Each number is 500 + 50 x the weight over its row's rms, rounded and kept within 0 to 999. Layers, rows and columns count from 0. Numbers have three digits each. The size before them is the row's rms in percent of the matrix's.

# layer 6 MLP up, 2304x576, rms 0.172, rows 1146-1337, columns 288-359
103:519465493442495516562476528477421519562530505400486508424440545447432417503483430441512556442540684505466572568551497475427506500475552526452435497477431576538514531597449455467567399541544578545521518484511466521479
098:497511482540411514530471492524485539484453434565524532480467447462408497418462541523558521571483489523509500440504519539440497512590536546481572530619451494601551470595482472435490476498550534430510457448584484422546
094:513553504580492520447547508426494479530488539454575575586581447588457575525459502423514484551508620493557486431519539495563559499431575415502493527457483491515484554481517439570496569502401440476491526506532473550502
096:492522571542582517470567434477537415493544520391512481537401455432510455389578474411461522542465461481447491493438528494507524528589613525488473600564481513519482499494559439478450513459545466478506473520573455552478
100:458543496515436470538488528494531562492594491532460489474512442511462414483360524538462569535520535467532488476472457523444516476520481456551543522509473590410584558415553518528460494525463484473503526475545557437490
105:610447418529510499452508548487517585600439552549559447463413483503531501524480523477457538301490470515582539494453513504601537446541504449589489510507464462550500479506531591470520476536522529476546394481523459494448
097:550490514484504491417443461514540471446560469462571434544432497490560564513491546472496515499576481530554426542400515445471507546493455435534500562576486497470427565588507497447419481471529568404621435462532476475465
101:566503476604486603505514444407571597675485439484443465504553487464483487540496465470546488523492568473480463546493498519455474507526487568534511550459538511557530681497517501504455577442505464456509420456515455469535
091:513515456358506536435393428515487477490527481565677475621484456516465527514487547468408517434531447561603504450506412575485509595505521505527471590580499528547523507446418447510485516498456447509510476482535556491559
100:523511476495500539593489512472560625551484532520465532500404523507474461418509511500581562463617587501487595453539546457399486505495521527502510484544517489554487432499543527441498446504459553583595463471431550440492
099:490542457502545519555534500560436558454401442502531439487454463524472433494462469600598561509489479502505470453554440479537476459475465531525436506477500517505508497498539469423462483491523546476520494390503581455523
103:552528395493460445393416471509572453479525486482600483520516506538370490533484490525524535423428509456388438409488428504447483450531506605508547476526479522455567507484509541496532526434523517497433472427514549352505
100:528546514474562529497432466421596562519522515520532525503542479517508460474474503565619512454565493454448505513513455450446494484560502519493463401460476432560536412472413530565480576540552539548573517502458519494544
100:518564458428452514434481426520463464480469570515482462494505504436529510500576440528490496532551479498423501521520457557422500471508491375475515454549522437434422438459505424470518489532449470427547406550513506525527
100:564499534502397466430572486518517471480448558555561497468485475591439408525481481463439513584484472468460487511440489394518571509373487473616436361537465503472422491463506508479474504470477478513546545471553512468477
102:485458512480461476429554481504603463486523510530506555540543514441490497457551505545557415483524479544397519469551528522501565527494471534557450583440504506462529554516516513486471534460495487468406427509449374538437
107:468522490505438541541492564438514575518474472490509490530572420481448473452584457562545400477535513483474540548530444400552379474514479608529508466510469527432521529455503560525571497545535474517589530543445517528503
092:509548516505484507527419405483576547473469608510440529493526581522498528441458430498470409414514467473459509533531563518461494484468497502518585520445540451491519516394506459452479443557500490573575488528500507566403
100:455526508527538525553453469435482555520507458464576483534498439532438566510489482500500478548486593535587445459512563511554553426480482533522454467459420527551570498544477448528520550451489407455512452458478492428494
100:482489519449468438520513390545407562453488480498461424498555661539482423505464481394460455504585511493516524448553534518484560452451528464430511482553489490493483441501423499480562455496582472421476484414442566587556
100:514587577519537501446442478423452483614433511581570516516530497530509558546476464497451397514513495467518509554464481414477449529489453521429461483497469531595491530511491512460531477380611459515485493500475481514454
098:516485450551532574604523512500461631557627582472440501481418601526495557437537505484556549530479517528434446497523472517428521435448458479469472510614553533493502474512550505514438461385539543535528469423502533592509
096:422490524447518577534531464566502565432521502555501468503558522541469483534484463566439524461601534530446451475440476454561573486564449459512538496514541496544534591485499498406411485406435508456541488475484510573547
089:524533526584539510442528530463475443653444508513491476492513468533481460508549508410541523566478619379513526514508561526473514523508483491513528434402389434525487514508468460476512475481524512502535616549460539529470
101:476505560505416484499461485574498446424441419589559533507552431525424546572525567456524480389441483484569568488461450508508502551516545510525350477538514540508482553549532513451482465445470532496568432559528503456508
106:539386459499502470575490491571414525474502515550506429509544562467514541511432570464453529445393456545460523438377405405560498531453564448468537467507505453463495439549587380563600414492477556474486496476455476487526
087:428491565416478528451473427517534549560488529498494514417536486478579572511538398593506447446557497555471475552481366515555547423441520474491466515393507557515453549546476511501634522452507560535517520509525444532584
102:516496441502538449463424586493464600519451540555411491493498522428478559449445450460530420510531512451467585475528596449457634454572536448481453492547528388491553529518541503538509477457482462531505587508592449540498
099:612574566528487550467449509504548516483480461425506466434521527438517530415478520500534467527395533520506487437539465441453463505563528545471441458572558530451432482439559488447510535471424487509555554426486547444492
104:479489442462499528527549477625442446519461555526487619489557464514522470502502499525528536536527506543430583374490573476518504499503489589671531489539549506502465565610485460463533460571505406593548501532461513542508
097:531517436540550539515426502379425438525552547444520550510523465524474463590495503466469494471458487505489525463471452443487479566480489483406407533422483525542519423513530573455526597497444478475495419532546436482582
101:573550512414506455538511477574502527542554536441539541538463522666528498502523457522458482514472489580522505483428516495588494525482545468545454483514482500591479492462478541534463550542450495611536521477594435502499
103:493479421478498520558381511469505475513546540522524523439564476493482589541547413581479582529511542533509536424546413477510437536545417511500539526491548542537529464540494475546472544452516510472607549344487476501592
105:416467464519524442541566541402488490465452550554498459500446470597461498525558528501509543602541589447473479477521527517599604448491490461481544401420420396545483514553526531514495483454528453439473459456533474510425
101:522498518531477581523506465576543570522396420589639557526517458430494548569546456529498519592536559613518586513510586499500480506480533398580464535515478540465535460474569418541536470447638528493577445462460509479471
092:544501425489535552537449500545415509491440508505562466520444531462359541399539519475529518526561486542435496534491497556518407544467451408552483453563516615531578523477481512589430493526503494549541495554474553520542
118:492473563458497489526441499523524454507486453536494427559475529586590557582548516610559613431496549557507412427477457480494454510531474532536476469499440468450524516587556539465506455521567372510437534433484563613581
097:539520517500506500476439553517549595449576548463478436460406626450526381524507476540434460458510535490488537568430451496350559515491491547461475549537379511536601549525533512477519423442475477500507493494469547505494
101:517446494541505377529477446448462558520449575475410430475577451419477467499460576615432530400532429471461467582484483553567492470443490436474434587497526555510404474529534479534583506525488511400456559495559487479565
100:616473486508494492498435486399495575522565510518497491528460518459485538424487517476492562510487525441455552549489547501489440471481477557439462487526366396561490493480556480515585466457449435523527590481504571479474
102:439497412520524423543539555501433575584448517506581448501547540537523579507497590513539514481453488573578482441548548451499553415458461537495482523451430450476490492481506561471465566489454606455517460563424531508476
098:580545518535404483604547484496380560528392507516597484500483481502464558427544519564507481490473433503506634538437532432500518520522564512565473517569450452461548585552493526565401393539582477423439580514519571538475
103:499512572504563534408487440492573549629508480396475422444425522459503458513473448488611437477501495499425444543497509437453463545399662489479448647461526535454499343524524544559504480433444498454463537455499525524471
103:560535510508460509539555428533460529487490385570427538501459522500542451478504511530653470549492528495533463441502579490565558520581501493553507467543434516546502483502524582422552419583477540422521522482503536478530
096:466467585526529479488469527436446523428565505501590484432524448429456506522513425524531436516462490475429586503518484469584492529505559523473463445458562532381491491432466514465527436454456448526571436499548493537527
105:569416537470569508552437515505523601435641549466554501482510444604550513532532511365441493509534494457549493535627478453501602431503454535606420417542589511505494518505478479491577474455446521475427466482529537483591
107:481422450438480504598467488504487541398601523405534543458478404423490540518473485517579554493558479514429600491529549570474468408449506474513463430446520452579471464499531517538447454568547500563537535523467522548456
097:553484557494477420497468468561454525427531508593499470486458552487560555485560525496509501536496510557508430441528527436519528527539555532505538466504527559529446507522422447508511472499548490600388512566471540507557
101:592400562510484565461435494481460580406520466484524560567531509491467437490432508489497351432457480487554414522535518433541483445527550524547475422561483587448453475454456409406555507478552540506504537432494468491547
098:513439518505488500369529425497545485501568558498464506440554368489505422434506475530498435435478528550585502505461528490491517500561500519578442521441480486549557394523498462548559447445549431454443446434537559569582
102:441496559425453389471469389438561487471602491518493504530551548468489522508410490506448524520495507509575464527491499611455552587564490509355414586538430411597503513546529549531484469424525486435530544507469475453509
095:467534483472442518502461531482401517411495507495603528444570525523553513607522520574552449534428468476489516497473490534470478486599559447478448593510563510488450389480538384491482616446577531506488512499499470438402
102:478519472536541532516381512436488507510558522453472577503435608522663524489472481469539544480579437518475600432564500488514414420537461522509426442530571480533558485503480430490533516496420562528480520420511456461496
104:293494506523369524464506478537421521525452490520530464500533522471503605520524581530477452502502471514579463537342468495497477456453487506473437405486477523459495579439474470474455541484512433448529535558514546517454
088:548468499509477473579490487468535555513601468512590512464567494447517512452448523558525434510528343523517478552517427486471518523586491484535539476514503561453402538454477606503535500518518513485409486567514463367541
098:461537487470467531543450519508471466510469534457565498481508570561505443579413481498472488514470411603519474463513454466500496493539429504597533522500509594487558467505468494544571486506492529496482421517443545481499
106:529415531424533441472432465530549423459512551530490472544480558525510550525449595480479588473511499507577457525552490570538561412489492472407549385422510425481463378469602481490490612514499525436500487465460552485455
103:544564468517545561627500471555510459488515509438500528533490466499509458426519491489479432551698548477556571559518468464511457558526512522514426598489492498548522523520553526524409561501477572618508445462477475514537
103:564409515493462536506449459401534450520502503459464506508444456533462524441580511475564509405478548530423469576492477450495555470518505531497547485544491510539434523446528450536568476591484507557523529460502490494442
107:434451499546434524448564530474429435449498499441535464523454435449398482458458518492596435466584499392446578477607580537492529608446332537509477430510501541572517503536499505454434492459477481391446568496561508566384
098:564537492548582510517559472595524482424515550566552528510474493545437488512514509461513497564478530465483537529452513533518522467502471426511531459467512497395437481535545464465484529420490525480503601538453567501503
099:455449551451467511442591508416484508544458599499575509502516508545501541580444599503538537555492485480556466518484478552527567579563442484476524460435509573519482438559480406498511526498497477591476521503520590604529
100:618485518465406460431527477490489520544508575453476500480497503471499404522577512488559515611436533532556552547535542497481542483569492524546552427443591474475566516590572494602521453582495487535552483514544544538509
101:482493441417575504460482543471503560547498534564426483483553514510505480412570522513438404456517445559415616545425454546607578489508499470510486473529452495579542577542471408507444406444497501578531431462516535496488
099:435530495519477483450506500503487549466515446463492532487492539498482440533555440482434463460536527439500438541460581539556503450521448505584547470384462565623399504469510447451567562523470554459474397492545559525468
105:443417486600495544516540414481511515548473536451514462443528471483537521557461482498606480509442482452500541461547464515524526455496497449532518517515572459479463546606444537533532575510428448476499462483553477389494
102:541396563461477452490474603418560490632474478495488512488540455477487543492509461509505473440476509526433473622467466591509461494502493599567515505602476464512500514470506435513513493488502520560474473567561491490492
100:483486519527493455532531516431438472545523489509499473427500504475525497533505504487544457479494446401501446508544418480555577487564497511568475544507558494568513539538506502535537505454557517441458427497503609565554
095:502453525489472492504497480487529565542493441521412500482503490497468615552506410436517509478497462557426520501524401555524474468450483504446510458467506491569515599439512522560434576433487483514498586512541522524516
094:432542469518489494490471486461409540573429520521612522476494495538519502539490508416423420429476549493601441535535599552532465530538515591570510523483631508470464512396586537648550516551450505492517411502664503361570
103:515486535546493470484438419557487487575493546478487481592589469488460571490494517540519529526550393452502436495535525472471462506448418531567425607588469531392493549542518495456553428596562530456589509513379477583527
098:521547546468517510547573472429550457486525573606525456432459482541538429453491473460549546517532395551480546558495475503410538502523524596478516503537551619535488525535463528415379462520465543612558492461504602531536
095:458532480450415451468451490501495503534434614637402419532473518503584446501505501478494356469473557484506545565445496490472540532571495483546526581565618490488526471451425526418603504458584511487524665500458474528475
100:484405476479411558526501406463457487512508556526514452424531452535577442542523523411601519486471633482443493514507431524544486488431528493569472541493470530500501491449523550451429474560468584506494485491562442563544
102:443481550517506433549521469526481471574463490500529513507547538490398532586462550546382606420579529549537525639542535643574545502546366540506539564449518520581421540511562450478520498464571506390579438465490562438542
105:466501480493522516481500466481582510592460509546554401569455503505488525476464493502511491456502461530434502452602481505440537440532430502443472537503422496461497535499497549507488425570465488521555407488491440431593
102:452437443543466457339546507530466524489434479474499511398561499511523524526447462556566476446459558490490500481472490405517590460533399511417521524476459403528491493494555472478508525455442523440425489577471429522561
086:497438534467500526507496518579480479474545581376512542601451581447501484585511557482580452389529461492498553511498546591513541457580410449450497550509465504534431533436457507423498469546510436445463589535466605575619
100:429390507503512473572461526484469486497449549452533470523536569461502511407416591526457421500481517525444510520438472523532480461466477503518531480432514519529533516464521496529529583394532510549504447479503441471480
097:525503528494394436396541516477551441397551445542521442523402496437508414460468527436492458470571487484362542574535495509499493578521449543567546519495529532451478542563494434472492565379489465455517509475458512571521
091:519431469401518502453556460437589531507605505508486547543556409473505488506449589493412476531534576520449499545498493480492481451413599597528563506453505524503351536483579510458411460484516460475510476483545543571479
102:520523586409463416444532464474550569443499453535506564476420489474624547543508554460516464473520441531518482482501586518507489484514479528439546451430543503442432479489547562508566470584554420498574498586488457431452
101:560541542568527459479552493446497574551504493483500489481512516577491456497479581482533467487530472595572464540554505554561489451485547509535490569572557635455480459542450521623508476465518513542560491477487446538508
102:512554557566491552560591447635558460514468453541497460548595506492473531478623479477495543561476485583459533430504571552541505499413485529448479501508480461445559535458451438482494513581460504458506435476404526484480
099:543500443391494542531542562520398528455461551547429567519542560509551483565387506447455468423549537513539520524531515466580600520430425429574436543538566518465483475457503453516565545504578605458524448513597425544569
094:464504529511451549562435450420484472447574498451492499450472523467485564555463532526533544473487445394457450513536535397506427541503494442494500475445496524513544546478498602528483388435456570512545585503453482644516
107:441555535541560499542520494591531529415515444498513426525451457509554502476622588541443603532518495518478499575539547444492513537507487481500518440467482549501574467518557508556520495580390490436628454483492476540511
103:451469535492567437467449548561433497400570545417476527488481550471572474490499517543462564527506518502471499455505552496501523460373528575460542449422513466491512505516561595368473508450436442564460479601463542444458
102:488482510461461486428524519568545519472473427435483431578447468460565552545466510507478520512470484490471406517507479597424570602562537638474500468591548548511588504505426499503488510553468486450454533474412595502496
104:476551435543606561438489434508517439461557434495515505490450556531489461542525455475548527565439413557575500471457522541575482500486575501480443533550453455558548506531610653487508514570494505459550590479499505524530
093:467520453449498442588471486587461524451463536538568516535559485545443513480562479410593542485481542523516533387560561515432472424555481494580517460567492505529564516531569483570475589495479545495462580549478547447453
108:412426444418462443533335531532569532395483477480555460582510525474416511544595470435565589405570493513504511525576538513500547580494508502382508599523548525469501530564543526482406496472550469534469396549627494500578
101:467504563474465458478509502459567527475384493511536517507525505521490543466413536549485470519466561453527523408497422473581526434467404500447474514495571574449508512545473471569554466453469504434454513532531466503529
092:380531542512498490579452440378549426416503486543457504457546539412400513615479310402552568391535460503520535500479444491552489425509586531461508627516522503569496467492541539538521600539475457512455479504511473462520
100:456402470597601474509545377503498441452471532455443467520409505479463526465527457526445486541431464594524455512467528451531485458475434346503515432517488550549521504545496432495479506397534495519535572617388513518361
102:560462514476527513433401561369521484422546520477485473531485488550463477480489505449514476531427481477465447561536484500536521468523433523488398517563510438507620559488403537593468540529593456513426557461536587510487
100:397473509592555513480517462589389507436517438608585446454462502573507462471485479498538520469641507519439469457487537490518506488507538457443541559490423453520555594587456459500495398542451426465444507539488471527452
094:542525456532538359543517460449487520502511479550508497486422451500439495457524528523519477381480526525471510441417368471548472425454561490592424609446503461496512474450379500599553471558506553485428566553454554450431
103:435490465483618488545518568527529462473456478503491458541534507408456567504481548504539475591513522435480458511482464497493539595510492538518506530546560455418464525579539490582465568569451500433478459426484584552463
097:547547615478492563605556476470428526540629462510483485532478454538526576392501459488508549569478547583397505538488509512492443565521508482432591462636547502612498451545439516556488513450524446498456528619464463545546
102:516423490532552533469504459502536509436538458578610549556505505380492515476485538538535559469506578508451505546473445473531516540421464476484509556532449516458453551523594511380531423453411423554529497504455466478483
107:531548605498562573476489561467472570410469421502489473506460556433457490403509518434490494512599460452532493448581491519500534467436456477495556560508542495403540410485545536514480441480497472491539539514449458509584
102:464447465445552433598551492591476503477439606557601412459491491487416495523409551422480439506568573456462473468509497482523615502525523542487494542537426513545541524454591537449513486461493503548430489468514465470494
101:468469542468510544516402591539540368472491413433496525455548480497484585430531451419455493480464473452567469485521500488470518501455444612477490506494455506581489502544561568486512551523525517459490456548509462495491
098:484491459553480553400423528564481495488562539527395543561548412481467388490543518512471510509461406560472545569576376505580465515423606544511529478503461495463505521559529496574470442495454533536495508526415477571467
098:552493630520462568471508507555543438644510560498452528465494467492544494499559460437548522600457521527537464526528417466576450444516428606504469497434452449529560523515486492499494609513452522563580456559483469531461
101:490594500408562494477473470520474409461436511476491534493445520369455562512487444432476434497538558475537499556519435559488540488473519488519505471461496514407469604581463536569529501543397498590517498528500545508560
100:469494473533509522543504451479439557419505554525460433410434576493478562504521569496557520494546425414511499443551497495620448554505491457523477473478527504517488437571463469473550503616551522552505563493462504463503
101:433583476428574419530440536540472508556594499518537481507456430453539399527513471463535548389475565564454416494464428493435606541544532508526523456511475510475407500393585456509494465496520505501485450482480509462523
104:467470406465506558540544497494573497409421470482444565501495495479450527560557491433532518581553529608471473526602456515526573537478510526587452448543451505464532470506481462498416418416486499505500494613490515481523
100:414472468506522485490473454516449548494459530536420508486584534535561474506395492551421486375515555598565482525527490566538501442467440528540457571570536506525502539560536504476483517431576523528431466505527511512525
091:513434622459507541374408473434526561476483410543479485485425532558490455468603560558376545471536474464478441517491469462502416543460454465548389542519540453507527473538647562473549490479503516576465495469444502531553
115:525539526343496483504435499496482447463525607468564479525538536489544430526538491495461480553422500551535591507448483551434536540488508510494477473565485566539475453528539480431541450435448594462486430529544496437471
097:401445471459511553488474493524517513498490498446435553450575380474518432534461452388553521451471465452495516431570494439517576514586472534428482547541478526535586559429582514537549390585417505432542497501424468387479
111:572543515556544501551474577491585507532546498479511504506502504520435435510442502550496440477471593651548503497616471472589389529540541506510506469457549501504537500530537411544508538555484472524495501491487501466522
098:513505512541451531537549555425503510556471520474583493550452485469516493510526495546474525547521492445471545508492511500499497460570459532502529527558545538503564555534449531450561542467576512472568550489625551464519
106:580515419412516413453518505510513476538498534529510456437421513478498526484491460436509425491504505489512492501469470516491424523594501620499484502548534490417474443389546514505521422591523537472496404474428420618512
103:523431479402524545534554530579506416530475449472496412504611545486574483453484506446476433506524492431534502450461426529582521536548559554518500539506568525499560506494504477480458494436593452504584474519538467456610
093:487512478488424566483482496455495469459475542493616533439547428413470466420591512479467494457515375533499505560477520560487567427573602592516423564586542509574471498535500517436521467456586532560460573433437492422475
107:519524527481509410482456412498468488513551522540447500484487500489402518456514530496457502475512523448504512554436539455498433519467499371612490497565481419545502453422522544549470594547457524592556501526408474520538
101:580486412500551537418473501525469479501483541467491493540483554514449473524467516505522502553465472539504528520496555423544531601416481440485574392564451529464440393506449558542447497408528493472595510383610513347455
104:553487598412485528563471488493510529462425435510455526502505533498547467524510519491504476592431482576554552418394480579540497502455431592492498570461527462439481498484573414490490560534533552498551446580587441510479
103:546584592484513520474433547535583476528511488569534453488441437551456507470457452575539476598592444479503587530477523540564513499530549486427527456581448542538494522551472493526607511544441519550577512550530539497498
103:539456567614474516465540461413431451425466527545566632459543507531490496504454405406506565534487368535477551570562516511533464456495495493595439511438569506526508437486580487417533484463400551462355517497563495421528
098:565495422457448504606548513612383530580457499522409540446552409449456482482468543528483520529525505559592440514446492566555381512409475429568462506510544455528490437477516440501525488528492562528532396439544480582518
101:419560431497424469513479540415480528494431449561479513538550429499475483441468479484383593601553430475491575508404568456475522528440514511436594465423457450519503480492392470586418481427514496558532481478491601519570
098:443540459418512467591442428370521529481534529557480465476453426461542508573505480532522529540449485417482571536489424515525487494494513508456425499502539435458580515475445520539596443482583496537460433431438470536648
098:526479411517453476507434540448491495601535568404608474511490486574457500544495517542496473475444557543557493472511539541457459481534514539514533584477489466468555504479487457435505579516496546430518513545424402475491
093:516430421452382532426481459527554536482541480525550479473523460474544543513475447462446494494505473583481490479496477521547519505474448527405518503495443530480447519471431580508507552478479481546531431428557541495499
098:432505497416443496557396482515419597517511398453440539511496514537453546469508542508524559467443559470549513506510554469530474550509476477514434417548421467521525460534474476520520472530443455462528571571507603480406
099:474517590445571500569494524521440509524492516513443513460494493548518558620481497498488554555537516616537491540527450470460485473532531529482544498460499546502416495611537514533489485444414492565482524540416409453474
101:465496540446504520448449537520573559576553457518461551519475509422553443446493444483440486480501453438490515618494465562481508525470604563351579523530532403499467510475471501535557426505441584484562445458465461505548
101:600475552429431568419429488433513510524516481458534485502503575448409551437505537493522475484472458502536504425443489491430507530442470424537551594495437509478596528472488475498493496544493504525441486473532497524579
106:409587534482508599515584466551513434554500496543500520494510433380435478480529490544500518450469478435548512575546502462561387573382505555547560588479598527455525547452428491538508485534526477449506507483501555534469
087:525515574473513511530517488449554453502522511432486457514460576504466441507446509506497445476465440497561571456511489477575447484489515504573504546540534422507462425539421471536448476510451505449428462478460588433522
101:554590462449461482620579491606562532527556502498543471462544524385528550552488467470545601502590537468460540373388536572536545543575446510486546488507516581524539436490440521474530487481485548515493537497523402598465
092:480551478489598571494468395473466521530444456475556481469485536528488474527454533444539554438529451481462547457590509496477455505479541498484540486469466564548453562517437470576466573543493531511462495478456509540571
098:625486509525409452503527436554542472510483508426458502571534539521507470520554534442566466534487519505498481476518500487515509461554460514567523551412513571548485446557459499521555491571440470434583461539479425543453
086:502495641565537510538545543448480426477441487496466503501465418438513488492530541517557460470533546527480605596417421500463485501589410536500463514478569493521532515459562600533425507526527455496532567585481587450504
112:538523554526452419379491501474509454625510441497482413462509451430389540481455513470544491503477588420537532510527448588539545526454494404430481466458489515479524508591636551470476483423510500408483573551483432536491
103:567510506468623539518459498434470464548501460412497469476526528592478481539559425433506429496536464512395512552533486605564536497585490492511532501444513536462497560438505454460459592537527485434456501418530478589597
100:528521582515505535487446422536486450443490411534430485529554464450492490480459489496551467521511499522500471444484404502433500511400461468626488569513499556461555496569559511512482491544514488610493548558494490458494
098:468545507542539425526479468518566483509498620484564499589468458530537486461501539502546532582410476479525551551499452490523603607502518485488473597465541477487535511444512440533466514507529422500568622446495452517463
107:519526449574531515516525489442479416504509563519486450408508637562487531557417505462521531569537520517496437452533499536498466517514465571511492504532443532495502486467484469510456395489462470434495591568480464469538
105:416474527536438429478460513524559557460516490548475631490459526515458465486492479566523531502424516512526421440648550536504495483457583490530615547480480492535406518552504464459437554554464518468404476448333492509545
100:502593480419555551504515549503421487569499460522522484443441529588460606486464622506595543551565517513504506445515406489502485542537489521620385468531493564553449569542441518516522518510452551539565462477475513519502
099:562478374391507513466528432463480466449511530469580427526488558433562437526425529504496530468462422505549618567424481463512483424479657450465485554438613490543533585469602517530555471591416497524431484395365467558520
100:509437446483507523462416469535467547477462521547519432551448496498419470482603503404551426450457484509522463548451401432490560557590508531531492382458549466405490409575477564532412449508426481503482506456475509542656
098:477462428429433511473545465466507492513575498561519499503522566466550523491482485477454501532454457511530579536576585564461504545533513510461553455481558517486564477476527399523446483540512480459488519524512430469593
100:561532520510515425478571509512444512493665535455501525503522423472543554538499539594568530586467431476547546571492458492475541436441497528533479505554515499477545514510534612416391540433490508573532419606432540454457
105:480437523506471493429395435513496419527492480506492548653537579480501507446537525374534445486595590459622494317514507580490587404472415537445568429486464525474506500502551443438492475473478532462479466399528446437534
099:522476466450534399545453447560489508509482485567502527505551518502452426382514578525545569493664518477525483504477426556470596508483518398493550469539518572479419496582479523501472568605497449522560499426500615441518
100:504466465512523492527538409532460496437612488494580512523547555403456425586557527462534463541535507579545500490618397519420485511479507523503510506394489494446528560584474461407467497457568453481570474490443533538538
102:542542650582599513506394538455534448499436462495457553538503510516438567359527500487533498529525507574474422582474510509542494529471493493441550483542469470512482506537491462571541445472612501423494447633509543573501
096:473655518475409420462506584484415480499485529558622538442508473556472499439540499590503460466514504576458546444519513510497519535522429469515429573521543348561582424459461521566497544520472528467475483503522511511422
107:504535529487454501414514577448470446509446498510521519478447522410549436499455534492536536585456434451514570593482544468515401432489470448550486509462490486588554440558546427542524573502517531486524468501473487518508
106:432566562578460501576509467544457435486482515532468538386445520479473461480553416632565494501534492524545513534505486576439428435531519509549537446465491545452460406538490421484465533465573415457477474531458528574462
100:494449527448575529490501472462528470535519445454517459459423564422501589594516575414514405604485586464430467595512557487485456449485520533605515421505467480544512518508488589553573599525551555511522482475599557474568
101:513456538447511471439515521542487508395535560533445535448497405464503440498508524432492525506528495500505486476492530578429391590480502529523545512498429501470556511583400411548492452657535437455495464394460507463515
100:503540488449505526458502586529424469503518516447445493572486485527516502481489527381500487473520494457498546483581521538511574444473526476563458626507427541475555538598535480563551397514480437555535492447539458465551
100:565612454483443443457509484470439487477587426553457565495477510528471542452453580560481494550489459541460487505502458556498435467479436496434567492600550493544463472511554508580559478667473583485584538447531426503540
094:524519575543473556569505520530658500486547493457552542524482526426507506478558471442476471579476478474524481474517646524592501424490584579476460614485491512463531395476372510439539545535455569521498532497492456469505
101:495510475556484488472406467463542517538484475570494493475446582487563530481480504339568468483477549489573473478518452442532509429504506609464433502475539438466505514500494544503410589530472508570447551476542479491519
101:501507535560476422521445407443505479558559532507477540511496424458540504572517518455558539487410533459457543491436556472483448492521517524587511444510461524497541567463503519495477453441510509449519529500472471514462
102:406533479521505590490509528496454419569402441477394487518423505549528454474528372542509519560461635492543474479515558504483441499477572448475480497525590549538575484423474511549535524439579493402468479482559515505496
089:481574468562467507449486550440443473482513495511524463561472382454557544532499577475438514504472550516543531497519448562472482498595538474452475655506644508480439438531421502599402482606441560491484449405458475500452
099:453494451506453531525540454480541526482399548471542538565505489468552485574466475465561498541486480510510546459502553495431555531424411437417521587531450436511452517529426472430458549508609512408484522499601432419533
095:525468442486438488545574456523430438545483553487456549521537562367525512508414530561412419497614582504520508479546506549590472507401550544479495498481517573423482504532517553512497478472456502457546491597526482448525
099:471428477524437486519504459484530596482509585436522532496571553469529430551501502400478445471475523495508594428479423485455571415481413483496572487545602463504419530477463516479488593406517554497535485481595501536494
094:475536520431604521496509569566514553541544533539463545514500465418498458548516550498495472612442519481405557508527530513527503491502411540465557508556458487503453476456349514440449438541634504479460584519518510490481
093:603576467508442503558460504595547501387457503430425481515461592510581599467502478508580526502466589439519399379419431568458506560477499580438436531470473542465550500569541547552542538561548435407547513519503553538544
097:504463439586458572417392505621520545523420539524505483522551578514575549447425509465486479570544434530586494489430496504458414592538418439597449492426530576494557451487577593473488562457537503437506598479474448514491
109:536536494523414514478462527452493466539446482451546502550504520404500458468508434530522544462513556455506501557543576469556417581509505541541486509476530506571522556560505498503488590530505493450438536481481549468570
100:467472559484482434487479575493435468470492417388561490528511503484521557508464497459494469558465541539492569529490477481430550543488512465450411540634493471504476490470527592476426430426517422592596537527499512545427
109:508482469510536457483584420529495540464553447509548563430528495483447502439521518550482477478535554492499566396509408570461462473548503483536521507468437606557423486451567529496514555469475567488477511614605407523553
103:589491536537566454497481458510464519410461539473475485447460567464452462517475496592439549504528602617496477554487411487471531473469485464486602517593622600585495516529568517469450579490481515474500544520520445490474
097:436542556498399554530430463494502483504442446418579508541559539557507511533430512466468615486464523434523443507478476505412495456480440422551405493440467557489453530489534528566519459472529410479512510525492543377525
101:518495454398599459481575379510503504520505502516623510466509388565521527470489541455522450489438459547475495597491495572493497560542436539531495574519468491523454547544520448480583444515489547497522499526550500498440
095:480523403545560546499518502532463548455437491497527524385503551502472593492375473482455532513512501537534447485557525485504488399522537493489524442421418596445489496427471490504522393492449455538485371469482418541555
100:512440516452499523467481449457486584510483536460535421562498540477552463522514548519538511529546547515505524461500555400550554429537433493528504487494512554448429528516492385536457412551500438462499525459549442508451
098:466512556471455492575434587488531440466430531476450525437441467457418484605554561424486372518543529467411501452461459510632413484517470474404493561496438468499573490521422469545493528602479633502496547463453499548504
097:457454558508548522474381516527434528460496540600427483558519393498626375492527422519485520510553539592535580543428542569557543431394461539532593470536422486498550409587548453510442512521565507568517473511446545462509
096:470497493421525562429513494420467500424563514476487495537456579387553549517530473523510516508560479508412538514510564607513516457492527412503470475502525575495635500446487409514636468503466487562577523498463552525486
097:499505465554483590484525512485511467548533500424552514490415477497532529497513505561462480488521509467517439464470561554430525526474489529531462427452496559520538472565460526589499529568512520494478474501592528516453
099:455497610474487477421475503493530548480523515465513470575465536493359581603458464584548447493527509465450516528442464469429488487452466425535505551466479500564452472498556485480486503491450485491441504490580496444415
099:548484476548470426466448479429425495452563561539489485508433470441495528505479518527520520467482564528403486453425434494557485557572507504526480501465544509418413499510504441459462495574488511573584503514417454485455
101:598484451496511562492486518520425461480478527485479523559532543502563396546467551480483484577423553487494580550458452541520526513459477547489501494547502512481493516578371539526621580555424477437395458436586542471473
100:500576496500508506490480511594474608520431439479550582504466410532595536531495496586401436537453498479455462512488561484470566486487462469583459379486574512506532519515468541522567436438596555477460504523478531517435
103:485519484501470501470501500464434519521481521595573539487577481448541566501484540559525575414484444545474538577532539477497485512546453568498572626475516531473490564508510515480437515429474635565439491538574596505575
096:490518425437442468567482480556550471462587474540565523512492431504502453471525498500514539493576559515507563511478423556410489507519437477527547588505541522470382595573477527608424460429468414583580455509496465569427
100:543505435606553559447481461499505407528552510425581491479581428486465583412495492437496449450593572419504496466533497687476537547446443435521623494481475491498478358438515474425535536414537451549473522534534440439564
097:467383562493507531517515557470447484456510510465464554476445515505581493489478450506484510485472470507594562560419568538537567504439488480566507520606513459521519462485510444492540521557471501612548496487484413483429